From a checkpoint of a small transformer trained on Wikipedia.
Size: 25 layers, width 128, 4 heads of 32 (1 for keys and values), MLP 320 SwiGLU, vocabulary 797, 4.33M parameters.
Architecture: rotary positions, no biases in attention or MLP, normalized queries and keys.
Training: a variant of SOAP for these matrices, 236M tokens, 3681 steps.
Each number is 128 + 24 x the weight over its row's rms, rounded and kept within 0 to 255. Layers, rows and columns count from 0. Numbers have three digits each. The size before them is the row's rms in percent of the matrix's.

# layer 5 attention key, 32x128, rms 0.0509, rows 0-31, columns 0-31
084:112138148124161107126102140118105133147101174133143084151143137148149119098072142108105134159148
082:125117090164169121091163128134120152121148082116111137109100132141094119184110128149168108140141
089:094156127144115109108080117103140121109148121105114112117124123083144175122139122164086138117133
091:150153107128106129088121139170109122157134118138173137094182099058122133157116113149080158111137
090:096124149150135122147104145122114153125132120105138146112094154141137160119154105151124122138140
090:104141102147125104160081162133117127169140113138082092104112121152152095103100123116070156150129
115:100118103173085108125155105126159130155114141130097154083109140153118150149087121168081161157119
108:148157149121107145151160104155137139106100158149141087106142105150131095141079129140128106153158
084:130144106123113109135156153110214136115094155111106127171126083140169079116127132177113092158121
123:131171107146099125179164110079154134110097116085123137138126092160134137148112108153155103147157
111:173151126152120084116113088113140189125124106116129132153151112171092124094112099131061091175128
101:110141143122115186134149164105141142124137127111109120122134145155154141094086132117099152120127
095:105101108124151088132079134119106161142130136133143092116149140137142081165140139156141130114153
108:114113115126110101137133117147137164137124102128111174142130144157130161091111083124120159112128
118:135117090127112116143127165116116149139128097164130166185112098137103138126123187091153143122138
119:117117085119106156140134108107113139125127133098149154145079075141128145137139151114103096168134
103:132127091155085161159122155124135174096108138091150136111080149111132146152092107159116131146108
092:125125142120158140133161146126086167146072132150136138101152112104113147141081116118109136137123
092:147147203127138123123112116161136148141125129110118126097109128144164125135134122125110120154118
099:189169141112147126101111146152111106139110150131084171118152156141146117100123108106080155128123
092:161099176078142128152103160124107151151104165179120102119145109116102093135127148079113161146128
091:166111141125118139113120165117131120156138105132115108084136118117118122137130111078086166161103
094:130150142155123111137119077123165092149111125091127127146122134135157116155108152137114122138126
113:143061153136142104105096178174130123147131166160142090125141170091104128112157127108154104111106
102:165103135092163156150100172176078114159173144141136091129135124100133126120094122145127111120132
096:132117147132138128132087100113116154126154100125160139136156124108122148093151116125157147067161
099:122156092115159109129152144113153099109119094120124139163115146128164138112146122148080106164120
101:177141137079122116156137122129134132145118166158128143126129125187114107115158150140140151129149
109:140117149129110160117155128124133123118102115126110125129157130104165054189134170130129108149112
104:148163123103113127077128105172127104125133116173112100125124124119121106128144179170114129121172
093:078111105132156113063152134148102119110129110138135119119118110140150143092114106091129111140166
093:089102144178120148108124082164141149128151134138133126141107118117151087083093114119147131128117